Each number is 128 + 24 x the weight over its row's rms, rounded and kept within 0 to 255. Layers, rows and columns count from 0. The size above them is the row's rms in percent of the matrix's.

# layer 9 attention value, 256x256, rms 0.158, rows 72-124, columns 64-127
size [100 117 106  98 109 106 105 102 100 106 101  97 110 106 104 108 102 109 106 111 111 107 106 107 107 113 101  99 108 109 106 102 108 108 108 108 115 111  99 106 101 106 101  99 112 113 101 109 102 108 109  99 107]
[[ 93 144 144 110 134 129 110 154 164 164 128 109 139 131 117  95 141 126 148 148 153 110 153 146 142 123 121 160 105  86 123 106 128 136 115  81 171 146 110 122 168  77 139 133 113 102 116 160 123 153  93 157 131 109 113 105 157 142 171 123 126 132 157 158]
 [134 140 103 153 127 160 120 138 123 165 116 125 164  80 151 137 154  87 152 153  56 150 142 152 147 138 141 118 124 131 103 124 102 147 115 112  76 141 121 135 137 170 119 123 112 116 117 135 152 101 105  92 142 110 103 138 132  83 116 102 104 114 113 121]
 [106  97 150  78 155 142 137 133 136 172 177  98 138 113  85 119 120 113 151 113 126 160 164 145  90 120 155 116 143 114 105 133 139 140 112 118  97 147  80 115 126 159 144 111  97 136 120 187 120 152 117 119 158 106 141 174 170 150 172 128 128  89 164 141]
 [143 131 148 122 121  86 107 119 150 110  94  93 135 157 155 154 119 109 166 144 150 119  96  84 120 128 112 143  94 110 118 182  98 152 120 166 170 114 132 117 118 103 111 102 170  86 147 126  84 102 109 163 112 139 118 111  79 154 126  86 108 115 173 128]
 [168 154 108 125 101 173 182 150 109 145 146 115 162  95 132 137 125 117 151 170 108 161 113  92 119 145 141 131 114 108  81 142 110 107 159 157 140 143  74  98 108 158  92 137 124 130 157 133  83 156 138 121 124 140 157 110  92 134 104 117 126 109 164 153]
 [ 81 126 125 138 106 156 146 115 150  88 119 116 104 100  99 168 130 111 108 150 115 114 148 118  97 108  99 145 142 162  81 156 122 109 143 127 129 191 137 147 119  87 129 134 131 121 107 129 166 102 143  75 135 137 112  97 120 107 119 148 126 109 154 109]
 [128 121  70 175 122 128  81 114 126 116  85  82 123 112 140 105 174 155  92 132 119 108 170 143 126 126 175 126 112 119 117 119 110 113 107  86 132 139 149 141 153 125 110 116 134 113 155 116 146 131 122 125 113 139 118 125  89 137 102 131 100 135 191 114]
 [160 103 162 141 102 122 181 119 105 135 115 164 169 144 161 155 125 116 126 103 118 119 147 152 159 110  94 140 137 172 141 128 148 122 144 138 105 149 107 133 110 149 140 133 102 119 110 159 110 127  89 142  90 126 130 133 100 114 105 136 150 106 133 126]
 [151  91  83 140 109  94 127  97 167 118 119 117 103 110 160 146 134 123  94  96 156  83 144 120 147 134 145 113 139 127 161  77 166 101 133 126 120 153 165 123 112 126 141 154 138 154 104 108 135 119 143 132 135  97 114 129 127 133 151 123 124 149 139 131]
 [168 149 106 104 131 137 132 125 179 121 126 128  96 164  89  99 140 132  89 111 110 139 124 112 124 126 129 104  98 122 121 149 166 144 114 168 105 118 138 127 158 142 113 131 114 132  97  95 185  97 112  92 166 106 163 132 114 147 134 131 159 145 106 102]
 [123 118 156 128 163 145 123 110 153 114 133 139 113 143 160 109 136 145 127 145 173 161 110 109 130 129 142 100 104 158 128 171 183 137  97 142  86 149 114 140  71 151 106 132 112 108 106  86 102 120 168 149 111  96 104 132 129 138 132 145 123 113 143 114]
 [108 117  97 175 107  81  93 122 129 118 111  90 136  72 165 147 169 108 137 134 123 151 170 120 107 143 156 111 129 146 160 147 126 155 140 129 112 112 157 168 127  99 143 117 139 115 131 116 106 109 100 141 140 147 127 162 108 122 117 124 132 121 130 130]
 [130 123 131 161 124 101 140 157 134  73 105 122 105 131 129 132 123 162 134 199  89 135 125 105 118  86 130  97 180 123 117 117 114 136 114 141 160 126 134 144 100 160 120 108 130 105 132 135 161 118 101  96 117  98  79 173 112 110 142 140 129 140 127 142]
 [113 115 153 104  96 161 130 156 139 134 121 142 101 166 111 110 181 145 122 142 154 126 129 155 127  87 101 125 155 166 122 145 125 168 167 141  99 146 118 118  95 140 134 104 131 100 118 111 128 126 160 150 129 118 138 113 130 139 127  99 130 106 136 133]
 [102 133 179 154 125 179 112 107 175 154 120 120  97 110 138  98 123 109 154 112 164 143 121 120 142 122 158 147  54 129 136  97 138 123 102 130 118 133 130 103 183 154 123 117 169  82  94 123 107 105 164 144 122 163 145 163 163 134 139 129 137 127 147 153]
 [134 126 137 108 127 134 152 119  98 136 147 175 144 143 106 130 160 154 131 131 105 117 135 129 153 120  79 134 151 164 146 185 152 125 150 164  91 138  96 103 150 108 161  79 104 156 133 110 167  87 142 108 111 153 164  71 111 133  74 146 127 132 132 157]
 [127 154 147 156  94 146 144 139  96 116  83  79 154 100  97 131 156 141  95  97 104  95 110  77 107  96 123 103  78 155  65 110 141 133 133 127 134 105 164 144 153 126  79 150 144  86 138 133 132  96 107 144 168 138  94 121 117 134 122 133 134 153 131  96]
 [ 95 128 138 135 158 155 108 112  97 148 118 147 128  91 134 139 142 139 157 108 138 116  50 161 136 160  77 128 163 154 139 141 124 119 139 150 144 149 124 106  91 114 162 132 131 128 119 100 140 115 121 127 141 104 107 113 129 116 130 108  82 144  93 115]
 [118 126 124 128 131 134  82 109 136 126 116 134 129 124 143 147  88 131  82 102 159  96 144 123 122 165 116 104 119 106 191 135 127  91 163  78 131 112 125 142 109 184 144 153 140 117 139 137 169 156 139  85  97 114 100 183 137 133 123 129 119 151 153 117]
 [ 98 110 110 122 139 111 146 105 108 158 116 129 110 113 144 137 133 147 119 143 130 105 133 158  90 130  95 113 127 123 147 154 114 100 138 143 111 147 138 124 129 126 150  61  79 174 125  97 117 124 141 157 125 109 132 121 134 148 128 126 100 125 104 151]
 [138 110  94 130 137 139 115  91 130 124  69 139 129 124 113 125 132 128 159 124 100 116 111 164  95 157 139 112 112 168 113 115 118  96 121 158 151 157 181 127 146 103 140 137  77 134  90 144 141 139 111 136 163 180 145 101 120 173 116 149  94 133  81 129]
 [110  89  97 117 138 144 137  82 135 148 115 128 130  82 177 158  67  96 128  93 127 122 115 163  84 149 128 161 103 141 160 123 130 153 153 121  77 122 140 162  84 108 161 131 125  81 132 135 115 128 133 123 112  69  95 137 156 109 154 114  91 112 144 125]
 [143 128 182  80 176 137 123 143 136 131 121 153 128 112 114 142  94 137 130 152  71  89 110 128  89 132  91 155 107 148 125 151 166 140 149 140 173 119 115 183  77 149 152 147 146  75  95 129 140 161 130 126  91 115 145 153 113 122 152  95 114 118 129 180]
 [154 108  91 112 143 159 149 125 137 135 179 154 142 112 120 144 123 121  93 156 102 146 145 149 106 129 151 123 131 121  93 134 137 120 154 161 108 167 116 121 137 138 149 134 132 171 114  98 134 108 117  95 138 140 173 155 120 150 152 140 101 116  99 172]
 [127 103 137 104 119 103 140 109 171  87 120 146 114 131 131 142  96 117 137 151 143 126 106 134 148 114 142 193 101 135 142 103 156 110 155 158 135 137 107 165 136  89 121 110 155 116 103 124 162 127 125 119 123 111 137 133 144 129 162 138 116 109 160 168]
 [121 126 144 113 166 114 149 135 118 107 160  98 132 172 110 104 160 123 113 154 109 117 130 147 119  98 107 147 140 193 106 144 131 133 106 163 155 132 167 150 137  96 123 160 137 151 187 123 114 143 166 101 120 139 106 110 126 139  96 139 147 126 128 116]
 [103 144 125 103 114 109  98 169 135 128 146 161 148 114 153  89 129  75  41 126  83 101 136 154  94 117 150 108 125 178 124  98 157 153 140 161 143 123 119 148 118 157 138 135 120 101 137 143 151 144 116 102 156 125 140  96 152 120 113 144 117 128 163 129]
 [125 131 137 122 131  94  91  83 147 116 116 117 125 144  99  89 150 123 132 149 146 131 192 135 142 127 102 127 116 145 108 141 121 109  99 141 105 132 124 115 158 128 140 134 172 165 159 109 161 112 133 105 136 106 179  95 117 133 133 138 132  99 164 169]
 [104 116 106 185 149 147  97 122 148 154 108 131 149 161 151 149 137 169 114 130  78 140 124 114 120 111 141  98 128  59 152 136 152 112 123 110 157 106 116  73 162 139  92  85 127 147 134 125  95 113 106 153 165 109 112 123 129 147 145 114  59 108  85 138]
 [147 155 130 105 143 113 111 112 150 123 162 118  73 128 152 144 119  97 120 151 139 111 150 124 119  94 121 203  70 124 114 106 152 129 144 135 121 141 130  77 130 141 110 164 142 162 121 151 132 115 169 104 132 108 147 159 119  95 156 133 176 107 178 126]
 [145 124 110  99 110 126 112 200 105 132 150 125 132 108 168  90 107  98 113 136 168 143 131 114 104 125 114 100 106 127 117 123 141 130 162 168  96 122 142  87  97 129 153 157 120 114 132 146 113 148 141 141 122 150 153 131 137 103 143 123 216 110 138  88]
 [116 124 143 139 130 150 111 139 130 126  85 117 130 128 107 108 134 158 174 111 127 141 140 131 131 123 119 168  97 129 121 111 128 122 137  94 111 142 162 140 136 119 145 133  77 168 163 150  73 149 127 171 146 154  94 143  96  72 132 138 150 114 110 126]
 [130 116 162 145 140 122 123 113 100  86 123 124 105 169  80  88 142 107 119 115 134  97 152 118 144 105 140 140 141 113 120 142 125 122 144 196 200  92 125 112 176  65 128 126 149 161 127 107 115 153 131 153 138 157 164 108 148 150 124 157 137 114  97 148]
 [124  98 118 167 134 108 122 140 136 129 131 128 108 122 127 142 152 127 154 125  92 118 155 112 133 128 106  88 102 121 112 147 105 167 141 141 156 107 181 145 153 156  99 130 153  63 105 164 119  91  95 179 133 140 125 141 102 122 144 106  77 109 136 131]
 [114 183 112 182 140 138 109 106 158 125 175 149  99 113 160  97 140 135 134 128 110 138 126 131 112 165  87 127 112  97  92 114 100  83 116 118 134 129 142 117 119 128 118 122 120 138 123 142  95 150 127 110 156 123 134 149 154 128 135 119 147 115 111 103]
 [119 124 124 114 159  97 148 136 123 163 140 123 114  91 116 115 108 135 124 101 164 121 100 137 140 136 162 125 113  99 117 145 142 141 144 147 170 126  94 171 110 164 113 129 124  88 125 123  70 110 153 127  74 105 117 155 107  94 116 107  98 114 118 127]
 [108 172 128 135 121 122 120 126 108 122 141 118 133  97 133  80 150 143 127 150 146 107 160 115  93 145  79 119 126  94 158 135 157 123 151 161 165 105 119  86 128 136 122 109 109 140 149 102 126 103 143 139  88 109 130 119 108  83 118 123 109 135 123 124]
 [109 126 131 176 127 112 133 134  96 136 119 110 133  86 139 147 137 131 147  98 120 150  78 115 106 193  91 145 128 142 144 131 148 143 152 138 121 146 105 131 145  97 115 105 111 101 132 121  73  93 133 118 113 143 137 106 137 154 129 107 131 130 127 126]
 [140 122 113 122  99 150 137 165 127 112 104 170 132 126 139 153 122 110  95 155 129 123 123  99 129 132 109  75 141 136 133  89 151 101 133 142 106 100 145 102  88 113 154 136 126 168 116 106 174 132 166 145 135  89 154 143 153 140 141 142  95 122 107 150]
 [113 118 103 151 173 102  99 144 149 124 161 158 135 132 130 106 145 178 129 156 133 114 158 113 146 153 167 113 113 104 115 130 108 137 131 111 111 137  98 140 123 125 144 122 124  97 122 159 135 121 101  71 137 133 128 135 119 144 133  94 108  86 126 131]
 [150  74 139 139 163 109 139 105 178 129 110 206 126 123 127 110 146 165  88 124 137  95 122  96 135 169 104 111 130 124 132 100 161 118 118  94 180 146 140 161 123 100 108 116 162 134 122 100 115 127 141 115  99 105 108  89 110  69 161 106  79 109 147  89]
 [ 92 128 141 169 121 162  92 156 138 140 185 151 152 131 133 128 131 136 114 148  95 164 126  91 108  98 154 100 139 118 148  77 121 114 124 116  85 136 136 117 100 154 141 128 149 128 129 114 143 182 127 142 136 104 123 144 135 165 128 173 110 104 161 147]
 [119 114 125 137 115 133 143 150 130 155 107 127 130  89 185 137 119 101 151 132 100 178 152 140 126  99  62 109 130 129 134 146 173 158 135 100  81 125 154  91 143 140 138 142 120 122 150 139 101 172 136 126 141 125  93 111 168 109 127 124 144 106 119 150]
 [104 116 124 152 105  90 122  75 114 170 130 110  98  98 134 145 130 124  91  93 182  96 115 161  87 131 145 135 191 137 126 140 134 132 140 143 125 132 127  96 136 147 109 107 105 135 104 101 130 118 147 137 104  84 142  97 172 114 146 124 143 112 150 103]
 [100 177 150 141 132 139  72 149 117 152 138 104 129 124 139 142 134 115 119 124 105 144 164 101 102 101 167 135 119 150  90 138 121 105 134  95 107 134 170 122 143 137 111 147 138  81 104 141 138 130 128 106 145 133 104 106 120 149 120 149 178  71 131 146]
 [ 97 123 133 140 120 139 149  73 136 120 148 149 128 139 122 132 114 143 101 149 133 125 120 121 141 118  87 115 150 149 122 152 156 127 112 111 118 158 131 136 137 183  93 129 140 109 133 123 149 119 132 110 123 131 109 130 117 129 126 140 111 146 140 137]
 [ 94 126 113 119 125 120 139 116 124 102 125 128 122  83 168 148 137 158 145 154  91 133 153 149 112 152 112 153 113 128 124 131 141 149 107 108 135 150 149 149  99 121 154 104 146  95 115 126 102 126 110 114 106 110 125 124 113 132 129  88 132 140 167 153]
 [106 131 180 164 156 155 129  94 138 109 160  95 101  89 145 162 176  87 170 137 139 140 121 137  98 161 117 104 124 129 135 139 133 148 140 115 110 135 113 115 137 127 127 143 132 132 144 136  88 122 127 113 163  95 107 124  91 117 116 136 146 118 119  87]
 [134 129 105 152 126 106 105  94 151 162 111 133 128 142 161 124 129 166 147 172 151  95 142 110 129 136  94  95 144  91 146 171 129  95 153 153 131 133 128 106 132 137 144 135 151 122 143 114 118  78 126 111 102 130 120 145 146 117 123  86 133  97  98 137]
 [ 91 137 114 111 138 176 102 195 109 149 131 117 150 126  94 128 166 130 105 138 118 112 101 168  79 116 157  73 150 144  92 175 145  56 151 147  96 130  81 110 130 164 129 139 105 132 154 132 167 108 106 124 172 112 130 140 139 147 113 136 110 144 104 108]
 [104 120 108 142 151 160 156 129 103 128 165 124 159 169 121 143  99 148 158 152 106 152 138 141 104 111 111 108 154 147 121 124 135 107  72  78 107 105 159 136 118 143 128 153 115 176 164 156 131 161  70 122 121 141  91 109 132 130 144 145 151 205 117 142]
 [101 169 112 139 154 123  96 131 113 146 108  95 130 109 123 149 100 108 159 102 131 106 187 142  97 160 148 128 148 122 141 118 108  94 130 133 117 156 138 140  95  99 116 125 115 145 189 127 128 193 200 135 118 128 124 114 136 142 113 126  93 148 159 108]
 [161 138 120 106  98 139 128  93 126 161 121 143 143 151 144 118  43 125 138  79 119 113 149 126 136 145 173 185 113 125 144 153 168 114  80 146 147 136  96 149 128 134 159 142 110 123 127 136 103 128  84 160 128 140 161 142 140 153 116 135 107 134 137 161]]
# layer 9 attention output (transposed), 256x256, rms 0.135, rows 72-123, columns 64-127
size [ 99 117 108 106 112 105 106  99 105 111 105 103 108 110 107 119 101 113 105 116 114 112 108 105 114 118 100  97 110 116 110 104 110 109 108 105 116 113 100 124 102 114 108  94 120 109 105 114 105 115 120 101]
[[186 170 169 128 146 133 145 153 131 117 123 113 110 108 101 148 115 124 166 103 121 101 115 133 121 140 165 153 139  86 128  80 139 137 133 113 156 142 110  91 125 173 169 150 129  86 134 112 111 141 138  93 132 115  95 121 106 114 139  97 113 114 162 126]
 [130 132 101 143 103 152 113 128 111  78 132 111 133 122 126 171 133 116 137 136 129 135 153 130 141  93 136 135 144 134 129 141  94 100 112 115 134 153 111 113 128 117 174 127 149 156 129  90 136 111 168 152 169 166 151 142 117 152 107 120  85 172  94 128]
 [123 112  98 129 108 129 112 149 141 124 134 101 134 160 111 125 112 115  94 112 140 128 137 152 104 101 144 114 128 133 133 120 121 135 153  98 104 109 136  93 125 158 149 138 151 138 119 138 147 163 134 101 105 107 101 138 147 143 100 136 171 129 114 114]
 [131 149 120 112 143 143 151 122 143 119 164 122 110 132 114 119 114 165 151 111 116 139 110 111  82 135 112  99  83 150 111 132 125 140 112 130 165  71 187 134 117 146 150  91 130  74 147 114 108  98 104 125 134 145 122 134 113 128 122 110 118 120  96 146]
 [140 100  93 160 120 154 119  95 111 128 176 105  96  96 133 103 149 106 138  86 137  94 155 114 109 107 109 132 130 125 116 122  83 145 201  88 141 123 147 162  85 142 139 127 149  89 120 120 168 123 124 121 115 130 127 100 100 119 146 126 132 118  89 111]
 [103 134 125 101 140 121  97 136 159 135 114 127 107 118 113 121 142 104 160 166 148 129 119 125 126 100  82 171 129 149 125 112 111 104 117 124 124 137 100 125 132 136 114 115 163 103  99 105 138 113 153 105 116 146  96 128  94  57 151 119 107 156 143 150]
 [117 162 115 144  99 127 116 106 110 119 140  86 125  91  76 104 111 164 132 147 105 114 175 120 185 122 179 131 147 169  82 150 130 133 109 110 119 118  96 125 145 130 124 110 109  97 102 104 141 142 108 143 170 144 127 113 124 120 148 165 106 145 141 151]
 [141 133 117 124 103 108 101 135 108 110 111 107 149  88 133 124 164 128 140 116 174 113 123 152 141 101 139 166 144 146 115 113 149 121 125  80 131 111 147  88  95  99 134 145 111 136 112 142 104 125 122  97 151 123 119 123 138 110 124 155 159 133  73 151]
 [170 113 121 129 166  94 130 127 133 128 133 139 121 140 123 145 138 128 140 176 100 114 146 105 200 114 147 120 125 146 159 157 113 107  66 131  75 131 129 158 126 142  79 171 122 130 149 145 148 157 122 145 105  84 119 134 128 143 114 132 138 123 129 154]
 [ 94 149 114 109 164 115 120 129 174 164 108 165 173 122  97 114 138 104 117 100 113 133  96 129 117 151 171 150 113 129 143 144 143 114 105 180  75 175  95  97 115 163 127 153 111 146 113 152 137 107 123 133 120 124 136 137 152 136 103  77 131 151 155 120]
 [101  78 119 129 135 108 155 165 149 122 151 138 116 128 126 103 105 163 103 130 101 118 103 141 126 107 112 143 122 104  99 164 146 105 107 167 118 109 118 144 155 131  98 118 143 120 108 151 143 162 152 140 108 101 160 139 191 145 110 195 159 151 157 102]
 [127 109 126 156 140 116 121 133  90  83 144 153 164 167 106 143 134 133 172 198 136 132 146 133 199 108 179 137 169 130 142 139 140 116 146  98 141 116 159 144 161 137 115 119 123 154 141  77  95 106 153 117 158 123 180 179 138 159 141 151 102  70 141 164]
 [133 129 111 124 142 154 159 118 161  87 135  91 201 147 106 132  82 114 128 152 130 104 182 134 105 129 115 129 126 167 135 124 146 102  93 125 133 104 127 111 133 129 123 140  84 121  85  83 136 141 130 126 114 140  85 100  88  91 139 135 117 152 132  91]
 [ 99 155  93 101 133 153 159 133 159 114 127  94 157 107 129 109 160 116 103 160 176  83 133 122 112 128  89 145 139 107  92  88 134 100 112 152 138 141  86 131 104 122 149 144 133 112 126  74 140  81 150 177 157 151 104 163 139 157 158 119 159 140 140 135]
 [134 127 125 118 120 111 135 155 121 101 140 111  95 136  98 104 158 152 103 122 122  68 141 126 147 160 113 158  94  95 114 137 149 180 124 119 123 108 182  89  84  77 150 144  77 105 138 133 113 137 148 132 124 107 129  87 131  95 148 159 142 156 137 150]
 [104 109 110 161 115  95 120 115 149 118  78 141 136  79 151 106 205 161 153 169 123 169 108 134 131  99  97 175 157 148 139 127 146 110 111 165 121 141 108 132 139 124  89 107 128 188 127 222 163  94 177 126  98 120  94  89 126 123 132 114 133 153 136 114]
 [134  98 140 132 121 118 142 110 119 136 138  83  84  92 127 120 144 136 120 147 128 154 132 159 143 124 105 128 126  84 139 133 139 147 120 119  97 130 119 124 112 126 105 132  79  83 128  58 135 137 139 111 134  81 127 133 123 147 118 125 119 118 142 157]
 [108 113 143 104 119 126 175 143 176  63 110 146 151 131 144 165 137 141 169 152 133 124  99 126 180 120  46 131 131 160 148 133 121 162 123 140 138 160  89 100 148 125 120 158 143  97 134 128 152 119 161 131 139  97 173 106 148 122 148 142 130 133 112 113]
 [161 156 109 114 146 112 131 116 103 133 153 155 153 131 111 122 163 160 130 125 107 134 132 137 149 147  98 158 122 107 126 156  97 104  98 147 118 173 111 147 129 140 129 142 144 176 114 163 151 150 107 127 144 131 120 149 114 162 137 114 157 175 145 157]
 [168  86 132 132 114 141 130 157 112 154 125  96 116 128 106 129  75 110 140 144 121 152 158 157  97 104 131  93 142 110 142 144 100 101  98 122 142 117  99 141 131 150 140 163 123 164 115 142 144 166 105  95 112 147 120 177 163 137 127 138 189  94 149 100]
 [158 115 146 204 106 128 104 123 130 142 117 104 113 125 138 145 163 114 169 109 117 140 104 133 159 101 105 132 134 121 161 139 140 171 102 130 145 193  95 118 124 130 135 141 136 154 106 144 122  76 122  78 127 118  80 124 134 145  96 116 164 141 135 117]
 [182  89 142 119  68 156 137 169 190 137 114  99 158 144  96 109 114  89 122 129 127 114  82 133  91 121 116 103 149 115 141 134 141 124 158 151 115  87 128 141 144 138 149 146 109 108 149 156 104 174 107 148  96 147 127 180 196 103 136 148 176 128 136 133]
 [161 145 130 154 147 157 130 132 151 156 104 138 164 110 166  95 134  90  90 132 117 122 164 145 114  84 119 123 123 116  81 168 111 125 153 138 138 125 146 164 108 130 126 119 138 142  98 135 137 129 152 114  98 152  96 168 118 106 107 149 143  93 114 143]
 [ 91 118 115 157 106 137 151 122 131 119  99 164 141 103 106 116 144 134 151 131 111 149  83 152 115 173 122 141 158 166 107 137  93 130 144 145 101 126 129 149 157 141 153 163 123 172  95 121 158  92 185 150 101 135  95 119 116 146  97 139  99 112  88 131]
 [158 132 137 107 150  84 124 119 150 108 122 133  97 166 103 134 154 123 162 125 136  95 115 143 128 132 208 165  97 128 126 119 139 102 118 104 125 102 183 103 158 105 118 150 151 111 139  98 105 102 103 134 143 126 132 159 115  91 124 136  95 124 159 115]
 [152 117 142 157 124 192 155 139 106 166 136 112 122 151 126 125 158 154 135 211 154 122 122 109 129 121 116 141 131 128 151 123 170 145  94 116 130 112 106 117 140 103 145 111 152  91 148 145 118  56 134 113  95 137 141 119 122 145  87 134 160 117 117 152]
 [130 159 148 131 119  76 138 103  71 146 114 118 122 137 134 116 165  96 112 122 174 106 140 163 182 135 159 166 118 138 123 178 142 128 132 137  96 123 132 162 106 127 190  85 117 144 127 147 154 135 150 139 105 127 100 128 119 127 165 119 173 140 161 160]
 [106 121 144 134 185 175 141 111 134  95 140 145 133  98  96 163 106 128 129 105 143 142 116 103 134 114 143 141 123 145 116 125 137  71 125 136 138 122 171 114 132 136 107 119 148 140 114 170 188 147 116  84 151 121 115 141 165 128  92 145 137 132 143 155]
 [116 155 114 134  76 135 118 136 103 141 152 119 138 129 155 146 110 167 138  70 107 143 160 149 137 165 101 126 119 139 144 134 150 144 174 136 161 135 124  95 121 123 132 150 120 177 137  50 116 141 143 133 125 107 142 133 105 135 130 124 114  93 156 125]
 [100 129 123 129 130 137 132  64 109 152 171 109 123 130 148 175 125 117 175 142 107 139 126 105 129 120 131 118  93 107  89 127 132 127 134 105 102 129 132  81 116 119 125 140 120 111 148 152 143 155 102 187 120 124 114 159  82 139 130  97 167 130 142 102]
 [136 122 140 140 144  97 120 170 112 103 137 109 149 165 173 109 124  85 134 108 176 117 134 123 118 159 106  96 119 124 106 120 137 138 144 148 103 139 120 132 139 106 125 122 133 147 135 183 124 123 151 122 100 124  88 137 166 117 104 165 164 105 111  97]
 [136 101 141 116 135 141 124  86 129 126 112 124  99 166 104 123  61 183 139 125 131 102 112 152 138 156  76 169  99 154 137 124 112 110 148 104 147 134  99  95 113 109 143 135  96 142  89 106 116 112 133  74 125 104 131 112 108 189 117 139 142 117 161 126]
 [155 139 150 180 114 115  85 149  96 115 111 140  98 132 137 157 184 169 133 125 158 110 122  79 136 145 128 133 116 115 135 138 195 181 164 125 133 127 145  92 121 123 128 113 153 147 128 107 124 168 148 126  98  98 108 111 157 127  95 128 124  98 127 120]
 [143 139 141 158 138 131 113 147 149 131 154  77 101 107 120 164 130 140 164 162 124 107 154 117 109 115  85  97 114 103 168 114 140 120 184 110 126 136 138 140  79 128 123 124 100  85 158 104 127  89 123 139 126 150 111 132 111 125 131 157 111  83  88 156]
 [108 109  95  97 137 130 124 129 128 118 114 120 116 150 147  96  82 124 137 126 135 105 118 135 104 190 143  98  90 143 102 131 118 163 138 123 123 136 130 118 137 138 149 122 139 135 158  85 140 161 121 125  60 108 143 128 130 144 116 174  98 126 140 105]
 [123 155 129 101 153 119 100 119 111 112 153 157 161 131  91 168 103 147 104 115  91 127 153 106 152 142 137 127 166 104 161 132 125 162 152 143 137  97 151 173 150 120 156 156 106  58 108 114 132 154 149 108  85 134 144 129 113 112 161 139 147 112  97 166]
 [112 104 127 154 175  78 111 140 116 114 142 138 109 128 148 126 148 127 140 136 123 116 131 110 111 170  81 145 158 149 135 169 150 155 111 126 135 123  95 103 176 121 161 112 123 115 129 144 161 133 166 134 136 123 111  94 126 132  71 156 113 116 129 123]
 [ 87 137 130 140  96 115 152 124 154 102 131 191 117 133 129 120 104  94 134 113  90 170 114 125 121 144  67 143 149 125 137 135 110 142 168  93 156 128  98 151 158 104 168 113 144 126 131 123 133 104  98  82 116 126 136 102 120 120 134 138  96  91 180  91]
 [168 105 140 147 108 124 119 133 125 106 104 130 144 145 137 130 127 108 155 136 149 103 118 118 168 119 127 143 134 120 110 135 150 142  99 157  88 166 136 125 132 163 121 140 167 167 109 133 147  94 148 159 101  91 121 123 194 165 164 107 124 146 101 131]
 [131 114 109 109 132 126 107 151 130 152 106 108 106 138 156 151 121 144 147 124 120 142 153  91 133 137 131 134 143 166 113 115 119  94 150 131 136  74 135 101 101 114  90 136 130 184 127 130 125 129 121  99 122 153  90 144 109 157 113 157 136  91 117 101]
 [140 153 112 100 137 116 119  89  95 116 102 178  90 131 114 121  81 155 111 117  92 144 168 146 148 133 166 160 133 149 157 158 127 142 139 133 135 122 144 147 148 130 109 130 136 122 144  92 158 195 145  87 134 106 151 101  79 101  88 116  91 120 122 114]
 [107 117 137 128 101 133 138 112  83 118 134  97  97 132 114 184 143 102 153 125 112 115 153 116 116 104 155 129 131 149 132  96 147 104 190 112 134 139 147 114 119 116 125 116 142 171 121  83 125 152 112 142 115 125 158 160 144 124 163 174  97 149 123 142]
 [103 107 102 142 114 122 146 143 109 144  96 179 142 132 146 114 109 122 152 137 105 131 130 129 135 118 101 151  96 144 108 128 132 116  94 123 170 159 130 119 123 120 143 107 130 141 146  89 133 149 142 149 142 164 148 115 179 109 175 146 163  70 164 125]
 [124 128 101 105 138 109 145 153 130 108 117 158 145  98  97 104 104 177 132  92 160 148 106 117 108 157 174 119 126 166  91 140 136 128 109 140 119 159 119 147 164 106 115  96 145  70 157 111 101 156 108 161 115  88 143 147 160 135 140 127 154 104 117 104]
 [123 131 140 126 110  88 140 152  57 138 123 107 136 124 130 121 139 129 115 139 161 125 154 173  96 110  54 193 103 123 101 109  76 106 147 147 132 103 149 152 123  88 124 104 107 128 137  85 133 154 143 142 118 107  83 154 158 138 130 149 117  80 135 137]
 [129 134 121 102 132 122 126 132 148 139  73 140 141  93 137 129 129 106  96 108 123 118 112 163 101 167 125 157 114 151 110 160 165 142 110 116 104 183  86 138 133  87 145 143 109 114 155  81  86 139 130 122 122 114 127  86  81 102 140 135 114 145 143 152]
 [102  84 145 143 118 117 141 128 123 145 119 146 157  90 150 129  95 119 140 136 120  77 119 112 151 135 141 157 159 146 136 164 125 126 129 114 149 127  85 146 139 151 130 117 129 173 117 139 151 137 124 125 119 165 103 197 103  95 126  96 112  96 119 122]
 [109 124 119 121 167 148 136 161 115 191 141 150  77 149 101 128 116 178 129 147 121 131 118 125 121 122  75 132 104 137 109 128 111 148 137 154 129 135 128 121 163 109 132 111 114 120  99 147 134 108 145  94 154 102 130 131 128 148 124 109 109  93 144 119]
 [113 116  96 127 153 152  96 122 127  83 101 147 126 101 179  91 107 187 134  91 136 122 153 119 139 144 137  70 118 112 113 104 139 129 125 140 120 138 174 128 152 107 123 120 150 155 116 104  72 126 148 124  75 168 176 153 154 103 134 126 193 116 114 140]
 [132 118 132 120 106 115 120 122 137 129 147 121 149 104 137 111 163 131 113 114 118 133 143  97 128  75 110 115 160  92 130 122 109 118 123 115  93 132 116 104 158 124 138 120 137 122  92  96 147 140 156  72  92 132 119 147 200 147 144 163 114 147 157 144]
 [108 127 135 135  90 154 118 104 128  96 117 141 142 111 128 137 119 135 133 146 110 182 100 145 119 176  86 108 151 169 140 140  96  88  78 105 132 129 108 115 119 135 135 100 121 172 118 141 120 124 151 107 155 145 141 144 166 118 152 114 161 143 115 125]
 [161 103 159 114 125 103 156 117 129 115 152 134  97 156 120 156  93 117 125 108 115 147 142 101 138  90 112 136 131 159 120 120 126 156  90 116 114 130 136 133 179  96  96 106 162 148 119  74 106 117 102  73 150 125 116 139 147 161 112  86 127 116 159 132]]